config = dict(
    n_layer=13,
    d_model=256,
    n_head=4,
    n_kv_head=1,
    head_dim=64,
    d_mlp=704,
    vocab_size=3257,
    activation='swiglu',
    norm='rmsnorm',
    norm_place='pre',
    norm_eps=1e-05,
    positions='rope',
    rope_base=10000.0,
    rope_fraction=1.0,
    qk_norm=True,
    attn_scale=0.125,
    bias='none',
    tie_embeddings=False,
    parallel_block=False,
    init='normal',
    init_std_qkv=0.025,
    init_std_o=0.0,
    init_std_up=0.025,
    init_std_down=0.0,
    optimizer='soap_variant',
    lr=0.00406,
    beta1=0.95,
    beta2=0.95,
    weight_decay=0.2,
    lr_head=0.0279,
    grad_clip=0.5,
    warmup_steps=107,
    schedule='wsd',
    decay_fraction=0.804,
    decay_shape='linear',
    final_lr_fraction=0.0,
    batch_tokens=262144,
    seq_len=512,
    doc_mask=True,
    train_tokens=775400000,
    steps=2958,
    dataset='wikipedia_en',
)
Each number is 128 + 32 x the weight over its row's rms, rounded and kept within 0 to 255. Layers, rows and columns count from 0. The size above them is the row's rms in percent of the matrix's.

# layer 5 MLP down, 256x704, rms 0.0874, rows 78-155, columns 264-351
size [ 97  99 104 100  96  95  96 100 104 101  96  99  98  98  97 100 100 103  95 101 102 103 105  99  98  94 105  98  99 105  97 104 100  96 103 116 100 109  96  98 101  91 100 103  98 103  96  97  98  97 102  95  97 100  97 103 103  95 100  98  99  92  97  99 100 101  97 102 101 102  98 102 103 104  94  99  94 102]
[[132  81 104 110 129 127 103 128 116 122  94  72 122 152 126 111 148 132 141 100 100 132 122 118 136 127 145 160 178 130 170  61 142 115 195 138 160 173 154  90  98 186 205 109 165 119  98 116 189 166 104 153 151 149 136  89 152 148 153 198  95 148 127 207 122 132 194 137 115 198 149  97 162 122 126 111  82  70 176 180 161 164 107 107 113 107 103 112]
 [149 131 140 134 152 120 105 101  86 143 163 123  82 174 173 144 176 147  95 130 114  83 146 112 141 119 140 116 145 117 120 177 135 115 124 177  93 179 172 128 145  74 205 138 163 157 111 131 177 160 203 150 145 159 114 104 105 128 146 154  99 162 166  77 204 101 156 159 126 110 142 120 134 120 120 165 156 125 166 125  97  81 141 149 116 141 127 195]
 [130  90 139 142  76 149 122  92 104 142  71 144 132 102  91 141 137 128 115 117 112 102 104 141 161  74 113 199  73 126 105 118  93 135 170 139 107 144  78 159 136 163 110 206 141  88 123  99 160 135 185  92 119 114 135 114 138 171 129 176 126 173 123 154 162 131 133 110 115 107 137 161 132  98 126 130 121 154 103 151 111 147 140 130 135  56 156 163]
 [132  96 165 141 191  79 123 155 104 120 169 162 113  85 161 132 130 130 127 134 108 103 137 101 134 191 118 145 135 108 109 109 104 120 121 164 110 133  92 103  96  96 152 150 136 159 154 147 156 122 156 171  96  95 111 103 138 146 121 107 149 190 117 118  83 155  99  90 133 125 182 105 123 157 105 123 183  91  73 115  68 131  88 161 138 174  94 157]
 [168 106 148 186  99 124 137 112 112 114 144  75  84 146 152 133  88 136  64 125 138 158 113 141 155 136 129 106 149 110 133 127 135 117  78  66 137 110 201  96 155  88 137 129 177 111 111 175 165  92 117 150  89  83 105 119 138 158 124 131  94 187 106 118 116  95 143 149 123 187 135 115 144  96  83 126 159  76 140  84 138  92 105  71 151 106 125 141]
 [150  64 186 146 147 173  74 105 126 183 135 154 171 145 109 119  66 201 142 126  52 162 184 132  69 124 175  70 151 113 113 147  76  94 141 103 107 159 160 217  83 142 147 180 162 129 139 167 167 134 123 109  96 170 132 138 158 154 136  81 128 103 107 142  58 113 161 133 146 163 144 107 152 115 126 155 173  99 108 145  91 117 113 119 146 146 129 145]
 [ 79 100 209 137 134 148 109  76 121 100 155  94 157  96  79  85 151 128 180  93 129 133 158 152 161  45 163 131 165  83 144 172 182  88  92 103 128 118  94  96 128 115 160 156 139 150 151 100 105 158 141 142  84 108  84  96 125 115  90 132 160  88 126 103  81 208 142 174 124 190 100  61 108 176 128 155 112 127 120 100 149 110 150  83 150 114 114 157]
 [133  69  92  71 175 131  81 110 142 117 170 177 113 110 119 115 223 172 165 175  64  82 123 189 105  95 151  66 164 170 119 119 121 102 144 124 159  87 121 212 110 123 163  72  80 177  61 102 150 179 128 149 170 181  96 147 113 141 133 180 125  76 164 105 139  63  73 103  97  92 167 175 134 120 145 145 130 174  80 172 151 135 101 154 113 121 141 161]
 [197 149  43 160 135 143 167 129 148  96  80 150 126 145 110  16 106 109 144 101 159 115 104 127 184  97  72 143 132 123  56 112  52 163  89 127 107 122 106 176 103 147 106  92 114 177 118 112 111  96 148 114 147 121  57  85 163  98 118 106 185 112  94  42 141 162 145 131  97  72 204  85  90 112 148 111 124 177 118 148 124 165 185 106  96 113  81 181]
 [161 121 124 170 178 107 115 164 130 161 158 132 128  88 148 151  80 117  96 137 139 155 150 107 137 124 115 115 111  61 114 135 108  57 139 115  84 104 128 103  33 174 168 102 128 160 159 136 136 124 137 157 154 121 152  97 122 190 152 152 106 133 121 160 123 110  96 142 152 156  88 135  93 179 165 123 132  80 176 141  94 150 127  91  95 169 113 127]
 [ 93 129 175 157  83 118 105 132  46 118 139 106 158 111 122 179 150 108 180  86 166 111  79 176 178  86 140 177  98 167 133 103 113 164 147  59 108  87  84 110 140 102 141 104 179  89 169 143 109  87 130 105 109 157 123 146  95 108 198 168 115 106 132 103 103 197 132 127 166 117 143 137 145 122 167 147 109 170 211  81  57 163 124 180 141 164 158 153]
 [130 124 135 132 100 125 142 151  82 145 119 202 151 174  98  83 135 119 143 151 150 102  54 112  88 184 122 146 147  97 118 123  99 150 117 155  86 157 176 169 105 154  85 145 100 161 160  91 124 136 137  81 166 149 123 109 130 134  97 179 135 150 116  84  86 133 157 105  65 129 164 151 163  90 119 124 105 164 162  88  89  94 183 149 113  77 143 172]
 [107 148  85 143 126 156  74  93 160 130 114 121 135 147 138 135 122 207  79 121  98 112 132 142 120 155 181 132 160 102 120 112 128 187  48 118  76 152 116  99  88 147 165 104  61 121 167 149 109  24  82 109  87  76 166 117 146 119 129 148 143  73 132 137  89  97 131  84 140 124  72 112 147 145 108 112 111 136 138 204 103 127 165 144 114 113 152 107]
 [113  87 140 131  69  89 177 127 118 173 168 198 127  99 165 141  50 118 165 196 111 135 140 163 108 156 145 150 118 111  80  94 121  73 121  95 129 148 199  78 115 153 139  45 114  64 143  98 178 157 144 132  90 153 131  99 148 145 168 136  84 107 122 105  34 117 146 123  98 158 101 124 115 136 125 100 107 149 137 162 136 126  93 104 113 141 118 104]
 [143 125  68 152  95 158 148 109 114 176  78 121  80 144 168 168 106 103 131 110 133 128 110 149 107 157 147 141  88 138  62 152 111  95 113 148 154 161 171 168 170 141 119  78 123 120  76 130 140 128 106  80 151 126 135 137 139 131 159 145  80  87 120 168  83 144 121  79 179 153 121 170 136 108 110  74 156 118 129 162 103 138  97 183 116 181 104 200]
 [135 136 107 168 186  93 175 150 173  74 138 134  91 135 124 129 150 125 155 190 134 175 128 118 123 153 167 105 110 102 112  94 149 101 116 143 183 146 164 100 138  87 201  99 119  79 112 125 142 141 103 154 166 128  82 136 158 180 114 113 175 200 145 127 124 150 113  87 150 114 170  92 116 120 126 152 139  79 136 139 133  74  74 134 160 119 107 190]
 [ 94 199 105 104  80 151 120 107 169 185 137 194 201  90 106 101  98  88  85 147  94  75 189 117 139  82 187 143 177  79 132 111 104 119 126  80 133 114 118 132 139 143 127 166 138  93 111 141 126  80 183  68 149 131 124 125 132  56  97 117 119 119 166 118  80  65 132 163 147 152 148 119 111 143 155 106 146 183  81 131 132 125 120 117  99 139 100 171]
 [108 117 123 131 161 101  49 158 135  79 137  62 111 151 157 112 178 129 124  81 112 105 129 154 195 135 100 144  93 157 103 113 138  93 111 180 115 110 124  97 124 149 122 110 165 151 167 169 132 101 132 102 163 129  98 150 191 132 134 133 188 165 183  62 122  66 113 114 143 161 167 182  92 120 123 154 106 112  83 161 113 115 132 144  66 146 177  83]
 [133 119 146  95 176 119  77 131  77 116 134 128  88 123 163  77 131  97 125  92 156 133 128 126 114 158 112 153 103 180 144 131  94 112  91 155 136 196  85 126 136 156 125 143  92 195 146 156 186  94 159 149 118 140 119 177 122 149 146 182 143  95  80 155 190 116 127  65 111  92 104  83 112  71 113 105 121 142 160 171 107  94  58 179 200 120 134 174]
 [158  91 119 111 106 162 116  86 135 100 153 132 141 128 130  85 111 131 125 153 145 163 150 116  50 108 160 145  40  93 148 121  92 142 106 159 150 129 183 148 113 120 167 198 168 154  58 101  89 104 112 110 173  98 157 124 110 112 156 138 150 158  83 128 133 144 121  69 181  78 129 110 152 129 135 124 132 130  51 117 100 135 121 122 102 149 134 126]
 [133  91 120 124 121 102 125 146 139 118 183 139 141 117 140 101  99 168 173 153 152 186 118  96 150 133 112 135 122 133 150 150 190 101 179 159 127 142 163 158 168 108 140  99 104 151 141 169 138 127 120 197 186 106 166 148 172 144  61 123 124  85  89 108 100 138 153 128 133 148 109 106 188 177  81 155 124  97 143  75 162 105 137  92 198 190 109  90]
 [134 107 185  90 172 139 118 176  81 141 161 107 114 129 131 171 112  85 151 126 101 149 138 138 202 111 176 102  81 107  97 129 143 107 126 175  97 124 144 160  72 129 122  97 181 162 130 110 109 148 146 154 128 186  94 177 111 115 108 122 118 122  98  96  94 114 129 126 116 159 138 100  54 146 156 150 104 143 107 100 159  96 107 140 111 145 142 121]
 [ 94 116 186 150 174 107 118 127 187 167 130 164 179 139 149  56 155 110 123 135 136 148 165 134 104 123 149 124 175 143 116 159 149 144 108 160 148 162 108 155 169 170 127 170 194 139 152  64 115 106 157 108  89 159 106 148 188 187 107 127 128 104 145 164 105 199  83 154 116 147 116 163 131 173 128 161 128 157 110 128 119 148  99 139 172 138 115 135]
 [ 83 145 156 100 169 173 129 132 189 136 124  63 130 131 159 125 160 137  92  67  84 163 129  93 175 135 143 133 179 126  95 131 158 122 156  93 167 134 112 130 106 130 137  83 141 131 114 159 219 145 121 188 133 186 175 129  85 117 139 126 108 130 118 105 100 157  79 134  76 102 124 130 130 124 104  91  64 149 132 149 124 124 105 143  85 109  93 129]
 [110 140 153 141 154 158 185 175 115 122 144 133  94  66 167 123  96 124  91 124 117 129 108  96  46 116 185  93 110 127 176 169 145 135 139 138 110  68 118 109 138 115 148 103 140  73  74 151 131 181 119 175 185 115 115 156 115  97 177 148 115  81 133  52 159  57 179 136 114 102 156 140 183 143 123 184  74 100 143 147 160 135 159 134 136 121 198  37]
 [137 112  98  70 151 120 149 106  91 107 157 125 131 148 115 103  76 123 135  93  72 105  82 158  84 151 116  69 109 122 113 110 126  98 150 103 150 113  87 168 145  89 180 102  82 148 144 116 206 127  68 113  82 125 185  80 117 120 149 171  97 138 159 157 130 150  83  96 117  67 188  62 134 145 142 145 176 155 123 109 116 131 127 118 136 146 111  93]
 [120 126 130 133 104  83  87  87 103 147 162 177 122 126 144  87  82 145 142 182 116 116 139 183 160  99 165  98 187 122 187  54  89 143 101  98  79 117 136  81 118  99 160 102 112 146 109 157 122  99 153 150 135 192 203 170 136 113 148 161 111 106 136  92 127 155 123 172 113 121 146 122 145 102 167 113 105 148 165  87 152  88  95 207 134 122  74 164]
 [ 99  86 102 138 137 146 125  66 145 113 138 169 131 116 140 107  77  71 103 124 174 163  61 102  86 117 139 183  50 162  90 181 123 156 168 133 129 190 124 176  97 156 138 119  86 126 112  93 101  89 133 156  84  84  93 117 171 155 149 120 100 173 163 105 138 104 122 149  69 125 157 118 122 102 155 160 106  73 116 150 104  62 133 170 122  80 124 136]
 [ 79 112 127 157 183  95 174  70 166  77 134 150 124 137 148 152 157 137 179 148 137 116 118  59  67 115 107  90  93 144 128 130 145 179 105 146 126 111 162 115 154 140 102 102 137 127  80  78 116 171 170 127 162 130 127 161 147 116 144 166 104 128  89 117  91 121 163  97 153 168 114  98 144 138 107 115  66 113 117  48 146 141 134 150 161 116 140  80]
 [156 176 137 145 139 104 123 124 183 142 168 111 159 167 161 118 150 156  50  74 183  90 160 115 103 146 177 124 164  80 162  96 137 147 102  89  93  67 167 116 122 139 128  77  60 112  54 127 148 107 135 147 100  85 154 125  95 166 104 101 102 135 101 186 127  70 118 138 116 161 139 129 118 151 125 187  96 120 115 121 117 146 106 130 174 130 100 145]
 [ 95  98 138 172 130 105 120 134 150 117 151 148 102 170 194 136 118 143  92 145 140 119 170  95 140 112 134 144 112 117 135 118 106 132  61  90 134  93 146 103 192 127 197 125 117 142  48 121 156 119  76 128 176 129 131 144 189 141  73 126 126  65 137 177  88 147 124 174  88 149 127 126 113 107 149 104 129 167 123 111 174 106  92 153  93 140 152 145]
 [127 134  69  94 134  89 118 150  76 118 142 117 166 146 124 115 124 113 144 146 181 133 151  90 122 117  83  58  96 162 163 118 120  94  85 174 110 119 168 128 117 122  89 108 137 133  94 132 129 156  92 145  72 105 192 122 109 120  97 153 161 112 195 112 141 109 118  90 138 116 111 106 115 141 129  91 146 152 183 142 155 187 167 164 159 143 190 105]
 [110 106  64 156  99  96 106 111 152 137 212 102  99 159 133  63 103 119 146 120 122 119  90  73 116 139 133 128 119 164 107 151 143  91 137 124 166 119 189 161 118 136  92 111 179  97 142 133  93 153 118 102  74 178  71  78  89 142  75 132 115 135 109 130 169 107 126 134  86 194 158 172 128 140 132  82 135 170 172 211  99 144  83  92 168 119 155 118]
 [140 175 128 148 195 126 148  96 130 123 156 114 110 101 104 122 160 127 102 114 116 125 116 143 162  99 151  90 136 140  70 159 166 144 146 129 112 133 128 105  54 158 158 104 133 170  96 160 135  88 164  87 136 123 166  82 149  65 159 155  95 116 150 150  51 177  93 134 202 159 161  85 110 151 102 129  49 105  71 137 131 136 137 139 134 186 148 102]
 [124 135 139 159 158 110 140 135 167 140 101  90  84 149  81  80 114 174  80 158 107 146 161 177 155 170 190 156  92 133 125 181 160  87 188 138 135  79 204 125 155 105 136  85 185 195 118 147 118  16 105 128  90 120  82 122 120 197  96  85 109 184 108 137 112 139 131 136 143 185 118 100 181  81  90  80  43 121 130 146 130 124 135 166 125 139 150 145]
 [145 129  65 182 149  82 127 152 127  70 151 140 146  92 147 168 129 168 139 130 153 111 169 152 141  95 188 179 109 156 140 121 152  74 122 144 129 203 117  71 166 139 104 171 136 142 107 144 185 142 116  69  88 171 135 159 146 184  90 157  61 109 148 100 178 127 103 142  98 109  99 100 145 127 146 133 114 162 151 124 142  98 115 150 145 109 190 140]
 [159  87  78 138 108 175 103 106 158 184 129 174 200 154 106  91  84 100 121 142 120 146 156 136 178 124 118 137  69 103 128 168 150  93 160 170 179 186 152 157 107 121  79 131 118 222 135 149 141 109 126  83  97 150 119 106 164 131 162 148  94 143 128 162 179 207 150 157 138 150 180 112 119 151  74 195 128 192 110 108  65 144  79 175 156 127 148 144]
 [130  52 128 126 136 137 122 131  68 119 153 164 151 164 117 144 109 129 175 174 105 133 163 169 112 141 156 182 158 124 190 115 154 123 118  74 144 138  96 184 118 132  70  89 121  62  77 146 103 148 104 128 141 111 183 131 168 115 104 147 169 101  65 140 146 100  71 117  98  96 116 139 102 203 158 167 138 128 119 180 178 111 117  99 165 104 150 170]
 [124 156 167  96 169  93 152  58 126 128 199 128 117 106 148 133 165 102 139 141 158 136 107 103 151  90  78 123 119 187 132 101 111 156 109 125 152 178 105  93 110 105 136 181  64 122  96 115 195 106  87 115 133 121  76 205 108 146 156 107 124 133 122  88 128  89  76  91 120 124 145 140 101 185 138  44  76  97 176 168 117 157 163 113 133 146  93  95]
 [108  60 122 182 170 115 132 148 122 151 125 166 137  72 129 146 151  82 152 131 152 113 163 104 143 141 141 118 159  86 102  92  91 163 209 130 131 163 179  87 141  87 180 117  65 162 131  82  70 149 156 121  95 112 113 113 113 122 148 132 115 119 146 177  84 142 142 168  88 120 157 157 148 146  94 131 171  82  91 112 156 151 123 122 219 149 119 112]
 [ 96 106 212 135 110  67 165 158 110 136 107 140 184 110  78 186 109  80 173 114 157 133 116 152  85  94  63 110  99  91 161 134 119 106 106 176 134 149 121  83 134 120 134 119  48 191  82 125 161 134 121 184  99 146 121 123 116 145  97 137 130  91 111 173 156  94 138 132  63 124 139 111 109 175 161 159 113 102 141 159 102 118 157 152 200 110 167 140]
 [131 117  87  79 127 120 100 101 147  98  74 156 113 147 158 168 125 168  89 174 116 118 193 127 147 119 151 126 176  56 140 138 149 101 144 104 106 108 154 158 127  83  82 100 170 131 161 133 120 120 204 109  85 166 135 156 146 117 142 164 125 152 121  27 114 125 136  79 177 116 156 146 132  67  51  91 144 164 108 163 149 146 114 136 167 161 152  52]
 [148 123 163 126 119 100 155 148 150 126 189 120 148 127 127 120 118 194 132 108 128 120 174 124  91  93  86 129 151 134  81 171 145 122 134 105 117 200 163 118 112 171 135 123 124 146 179 141 143 123 182 113 118 153 121 119 150  57 138  99 156 129 152 137 116  83 116 106 135  88 159 188 122 109 101  51 113 124 174 147  99 112 115 150 121 117 118 164]
 [139 152 117 157 118 161 127 117 127 182 117 196 116  97 126 109 107  99 124 170 108 164 117 124  87  18 131 109 167 114  78 123 210 155 109 150 130 120  91 123 143 176 143 137 126 129 147 150  56  75 149 113 145 101 240 124 136 121 142 126 160  99 137 148 165 142 123  58 168 100 137 139 151 118 118 167 134 152  56 138  74  94 151 102 112 188  92  96]
 [160  92 148 129  43 130  86 107 187 121 150  56 128 137 180 114 107 146 134 177 153 102 155 115 170  96 143 135 138 139  79 112 120 147  96 103 182  64 193 128 128 130 114 153 102 166 110 130 123  75 113 146 117  90 129 141 161 119  79 192 133 133  71 127 122 115 138 135 143 124  80 153 111  87 143  97 155 154 149  82  79 104 114 136 105  99  93  90]
 [112 125 152 147  96 155 113 140 121 111 178  74 150  85 152 159 152 139  75 229 159 129 130  91 133 120 116 129 101  79 176 136 112 152 128  55  86 127 189 116  91 168 191 137  93  90 131 160 122 151  88 106 140  98 134 147  68 123 167  86 137 112  82 118  72  80 159 124 110 122  81  90 157  95  98 146 192 136 170 182 103  85 166 108 122  48  97 112]
 [138 117  99 111 155 116 124 103 121 109 102 106  67 127 155 192 127 125 182 113 148 137  99  75 104 176  95 169 100 104 129  89 160 123 150 116 160 137 162 162  80 119 118 109 144 179 137 146 103 138 134  92 140 143 102 137 106 164 117 163 114 156  79 121 142 123 118 155  92 128 123 178 116 167 107  89 162 164 141 126 174 119 146  87 137 160 166 138]
 [158 113 116 106 156 198 113 175 106  78 139 136 158  99 104 165 150 100 147 167 185  70  84 169 130  96 133 131  85 106 133  83 117 221 138  96 122 155 163 136 112 155 174 173 109 153 191 124 136 100 151 145 139 170 156 179  56 139 189 162 100  92 143 159  95 144  63 124 120 125 144 149 134 119 144 133  96 116 137  99 170 127  76  85 157 106 132 149]
 [173 130 120 121 104 112 201 108  74 197  70 111 142 106 109 117  74 104 124 111 142 171 165 160 116 102 184 106 153 148  74 109 105  73 105 108 124  99 139  94 117 104 122 101 118 136 112 129 125 134 124 125 102 115  95 166  98  94 180 103 148 133  94 140 204 119  80 149 106 119 176 175  54 146 147 112 158  94 131 145  98  78 104 154 113 112 133 132]
 [130 138 157 158 147 127 125 106 144 176  70 107 159  75 141 127 103 134 105 140 144  99  92 192 157 175 152 139 127 180  94 166 136 189 125 126 119 155 118 171 153 109 162  98 148 184 102 179 147 173 136 106  64 147  91 141 137 129 104  94 151 149 111 161  89  62 123 113  96 183 125 187  39 103 176 124  77 108 166 158 141 117 211 103  96  62 100 139]
 [ 98 139 116 156  82 161 137 145 121 186 132 162 131 114 112 151 119  61 153 121 176  63 117  69  58 106  79  61 134 140 130 141 166 162 117  93  98 124 115 120  82 169 144 120  96  94 152 117 149 125 143 114 141  72 110 116 145 182 149 192 132 102 173 114 115 156 122 139 154  78 150 113 143 140  50 188 136 126 115  95  71 103  91 134 161 114 140 135]
 [170 153 130 176  64 109 103  84  93 104 126 162 149 126 138 113 113 149  91  95 141 137 159 129 165 113 111 190 133 151  50 111  92 151 113 107 140 126 108 150 151 107 122  99 126 149 155 166 137 127 150 189 147 141 127  84  98 101  92 124 107 127 132 124 120 132 120 167  91 126 144  79 116 143 108 103 134 119  94 100 131  93 143 139 178  87 149  84]
 [ 74 133 135 130 159 110 217 134 112  98  69 130 126 122  97 153 167 149 159  71  99 167 148 112 186 141 128 167 115 181 144 195 131 160 167  77 155 118 102  89 138 191  88  92 122 176 132 150 112 151 130  83 171 137 141  96 170 108 146 114 114 112 141  86 147 175 122  85  63 116 114  53 128 160  75  59 100 137 138 144 160 166 141 102 109 104 178 110]
 [135 155 130 106 167 162 136 105 144 116  95 173  67 117 154 166  99 131 128 120 169  51  74  98 103  95  93 123  97 143 105 174 101 134 180 131  69 121  88 106 145 156  95 163 118 127 100  90 136 153 189 137 162 102  84  85  88 150 102  78 103 130 127  91 134 174 116 212  73 175 171 184 139 175  81  90 175 110 106 177  64 172 104  86 110 126 119 143]
 [131 116 159 156 145 124 176  85 104 155 147 144 140 187 142 132 120 176 125 110 122 140 121 126  81 142 133 150 184 147 108 170 215 149 163 138 130 100 104 149 118 171 152 187 125 129 119 149 124 175 153 143 145 122 163 116 188 114 151 161 125 108 142 183 190 113 183 120  92 173 158 113 115  88 146 124 179 159 156  84  62 135  77 105 146  92 113 122]
 [149 102  74 132 105 148 119 101 130 149 115 113  92 164 121  91 151 172 101 110 162 168 130 130 149 124 169  88  84 129  54 163 160 130 126 158 180 139 132 144 116 183 142 175 178 119 101 124 133 172 141 135 148  96 120 107 148 137 217 134 127  86  88 162 154  83 115 216  68  97 148  98 124 200 123 114 161 132 136 113 114 135 102  95  99  95  94  97]
 [128 178 156 117 171 198 145 128 102 117 151 103  53 184 103 134 168 119 149 103  83 109 188  50 157  77 103 141 129 166 138 140 146 103 138 114 149 125 111 133 170 127  85 108 161 114 103 108 106 134 143 126 134 161  73  90 171  79 111 117 157  93 146  90 138 126 108  98 145 171 185 130  97 151 125 244 156  77 140 162 106  68 202 108 123 205 148 200]
 [178 123 166 122  55 122 105 146  97 148  63 128 123 126 128  96  59 219 114 118  88 142 157  93  50  69 175 158 122  80 182  97 104 112 151 119 171 152 144 146 122  93 116 112 153 191  68 116 148 120 170 161 202 114 117 139 156 174 111 125 104 122 134 117 135 179  88 122 162 154 141 146 152 166 101 144 109 130  96 167 145 139 140 231 201 116 112 114]
 [100 117 137 117  91 146 113 133 110 136 154 123 154  96 138 134  94 130  91  84 125  88 122 165 110 189 116 103 129 114 124 114 140 140 119  63  64  68  89 117 141 130 111 115 127 149 102  91 170  83  54 164  87 136 140 127 117 143 180 208 174 101 170 126 141  65 129 162 101 114 163 150 156 161  94 134 138 177 123 151  65 173 131 147 143 134  99 126]
 [146 119 146 119 149 181 131  74 115  93  84 120 184  77 107 143 106 135 152 116 150 120  94  83 124 165 101  98 151 145  97 195  92 126 165 158 106 148 157 146 121 130 148 144 130 171 123 134 108 119 170 112  83 139 196 183 130 143 151 132 152 121 121 144 144 118 132 117 142 124 117 131  51 144  88 144 103 107 150 147 130 167  76 102 148 180 123 142]
 [122 100 152 106 172  94  98 134 139  71 116 172 100 104  65  91 133 146 117 141  95 136 147  79 144 123 144  56 169  89 124 113 154 124 165 117 147 171  98 163 120  87  90 121 110  98 100 110 135 156 175 143  98 200 127 143 171 154 108  86 135 122 127  84 146 155 120 117 131 123 152  68 155 151 101 114 107 168 154 155 101 134 163 120 113 173  85 110]
 [171 121 165 155  98 111 122 115 105  73  59 158 144 127 163 138 105 145  70 108 133 126  79 117 167 141 130 158 178  97 123 125  70 158 143 151 131 164  91  75 133 178 111 175 140 145  87 116 152 203 139 124 126 114 170  60 102  64 161 134 108 166 207 118 126 127 106 146 179 143 125 158 102 122 162 140 113 102 148 139  91 140 148 111  70 146 109 185]
 [105 118 117 114 134 136 133  61 159 115 149 162 143  93 145 143 174 107  92 138 106 174 137 107  64 145 139 156 134 170 139 126 157 159 102 138 112 154 121 124 132  93 128 167 172 140 173 125 145 158  99 111 125 155 162 145 193 148  79 101  84 114  91 151  96  75 150 121 175 145 135 108 156 130 121  83 103 119  87 133 127 136 142 145 101 154 113 119]
 [ 85 160 153 116 162 153  83 100 156 160  79 176 134 136 194 193 126 112  90 153 136 177 189 105 104 149 154 123 187 105  46 122  97  95 173 164 133  95 147 125 116 127 134 176 133 140 121 153 154 168 104 177 129 121 139 151  99 105 114 132 128 137  62  66  99 192 117 143  96 155 143 186 136 113 106 136 110 157 153 126 117 180 103 155 112 183 166 136]
 [121 104 117 106 187 140 118 155  50 136 100 155  26 124 164 103  73 111 151 157  73 140 115 105 149 156 120 113 139 160 112 108 131 137 125  83 119 204 101 146 104 146 111 146 156 255 133 133 118 190 187 129 148  75  88  65 153  85 109  76  95 162 155  93 119 117 165 199 159  86  88 120  85  99 104 166 110 148 139 127 102 157 127 142  80 115 104 103]
 [143 130 177 106 137 153 113 116  76 144 161 180 112 140 139 158 156 168 130 135 137 146 135 146 131 126  78 141 102 124  95  84  83 164 124  98 140 126 164 134 183 144 144 124 131  91  96 111 114 113  83 150 175 115 100 134 108 193  90 118 161  72 140 128 155 151 120 132 110  90 109 115  98 149 124  97 113 150 135 136 199 136 178 140 104  97 190  75]
 [206 126  82 126 109 128 143 108 155 118 136  97 163 162  86 131 125 124 154 131  94 124 134 145  92  41 137 148 165 141 156 129 132  24  79 133 126  88 166 146 110 180 133 131 187 184 136  65 133 179  95 123 153  89 168 115 123 129 105 144  83 148  70 122 242  82 125 149 107 106 134 175  73 168 128 116  97 127 136  97 149 157 163 152  91 162  74 146]
 [108  84 129 103  56 182 119  78 116  98 100 137 146 166 157  95 131 111 148 161 144 147 102 110 162  82 110 126 126 135 170 162 147 155  96 221 169 151 123 126 136 128 148  69 170 118 109 158 127 109 151 104 115 125 116 136 123 134 101 146  97 151  70 182 134 104 133 158 110 112 138 132 203 122 171 108 140 120 167  92 155 116  98 162  89 119 172 144]
 [ 82  89 154  89 153  94 150  63 126 155 102 188 128 161 163 137 122 141 153 119 113 113 158 147  96  85 215 136 147 103  75 127 156 110 163 129 136  92  73 124  78 130 130 173 138 124 163  50 206 150 159 119 117 120 151 117  97 121  57 105 156 111 119 144 126  76 163 182 132 130 111  96 113  82 153 119 119 139  90  87  83 131 133 121  72 125 138 135]
 [126 141 128  87  75 122 127 117 147 208 167 135  41 126 115  66  80 122 165 155 108 159 106 146 106 101 171 139 165 141  98 139 171 110 151 106 150 132 144 110 118 140 131  73 133 114 172 128 108  79 119 117 138 169 153 172  95 134 118 153 136  98 102 106  63 188 112 163 129 151  54 172 151  97 154 158 156 207 109 113 148 121 168  90 179 109 145 135]
 [ 82 183 135 101 137  95 120 101 155 137 158 160 142 145 111  87 130 155  97 125 153 103 129 127 128 147 156 129 165 149 140  63 151  75 122 102 133 130 188 161  89  91  96  89 125 107 144 140 166  75  63  78 142 141 101 153 172 109 164 127 126 177 198  86 135 139 131 108  66 117 100 137 155 124 121 153 109 150 165  70  88 111 116 128 115 164 113 125]
 [159 119  87 114 103 169 101 177 148 106 134 112  96 144 153 142 166 142 153 145 140 157  97 125  78 102 142 202 128  62 107 115 129  96  80 141 123 135  52 161 137 120 125 141  92  96 127 106  40 141  91 129 143 142 141 171  85 113 137 147  57 155 122 100 137 159  94 121 118  69 126  95 139 136 139 140 124 110 164 106 155 128  81 143 130  98 211 130]
 [150 149 134  88 144  70 135 105 115 144 151 109 109 120 133 131 107  68 137 139 116 157 175  96 104 133 147  77 123 151 123 133 113  94  95 123 135 154 152 175  81 135 125  73 123 155 170  70 109 135 149 127 103 157  72 164 110 146  79 186 115 137 182 174 207  92 127 113 138  54 132 110 136 134  82 124 175 142  83 113 130 107 108 174 150 103 119 106]
 [ 74 123 143 168 154  81 161  88 161 134 116 102 196 122 146 112 143 134 120  79 109  95  92 127 177 143 172  85 166  72 182 103 199 126 122 130 149 150 100 159 194 123 132 138 118  84 103 118 112 119 138 118 196 100 129 105 116 110  87 117 170 101 139 120 149 117 156 112 164 124 108 199 107  98 161  78 124 147 159  96 198  93 162  98  76 103 131 125]
 [161 160 137  98 122 139 160 137 180 132 161 141 130 106 107 131 151 145 115  98 187 107 140  87 165 148 131 142  81 120 146 142 125 133  77 141 162 145  91 140 142 129 127 142 173 125 153 144 111 130  96 113 101 138 122 147 107 175 124  68 144  79 109 170 160 165 132  93  93 130 133  91 154 136 124 130 180 166 209  89  71  92 109  90 113 141 104 131]
 [165  84 112 138 135 138 131 156 125  70 157  90 152  81 160  94 176  96 142 135 115 124 159  84 181  48 143 137  80 126  79 184 104 160 146 165 148 126 114 131 107 165 131 110 123 126  97 158  97 125 196  82 109 136 146  77 134 138 134 139 134 110 109 176 105 193 159 137 112 193 108 165 126 175 125 162 126  94  92 159 110 129 118 111 174 148 115 144]
 [111 165 148 125 189 123 143 117 187 103  74 158 167 181 118 128 155 146 115 125 157 140 120 163 123  79 141 162  54 141 211  92 124 132 123 154 164 126 162  88 134 167 136 115 168 129 111 126 125 173 170  98 164 122 102 141 119 163 122 159 121 119 139 114  86 193  80 112 166  96 181  71 131 136  33 115 109 171 127 141 112 117 157 167 102  93 187 164]
 [162  91 104 133 203 140 149  92  83 152 123 133 120  83 141 160 124 144  99 167 136 147 100 128  88 120 139 144 147 116  90 124 142 104 117 152 106 155 157 133  79 144 145  97 137 106 139 119  68 106 140  75 157 107 113 136 114 102 148 122 162 123 158  69 131 120  95 144 147 128 114 140 114 128 150  97 142 114  94 159 139 178  98 163 156 115 108  86]]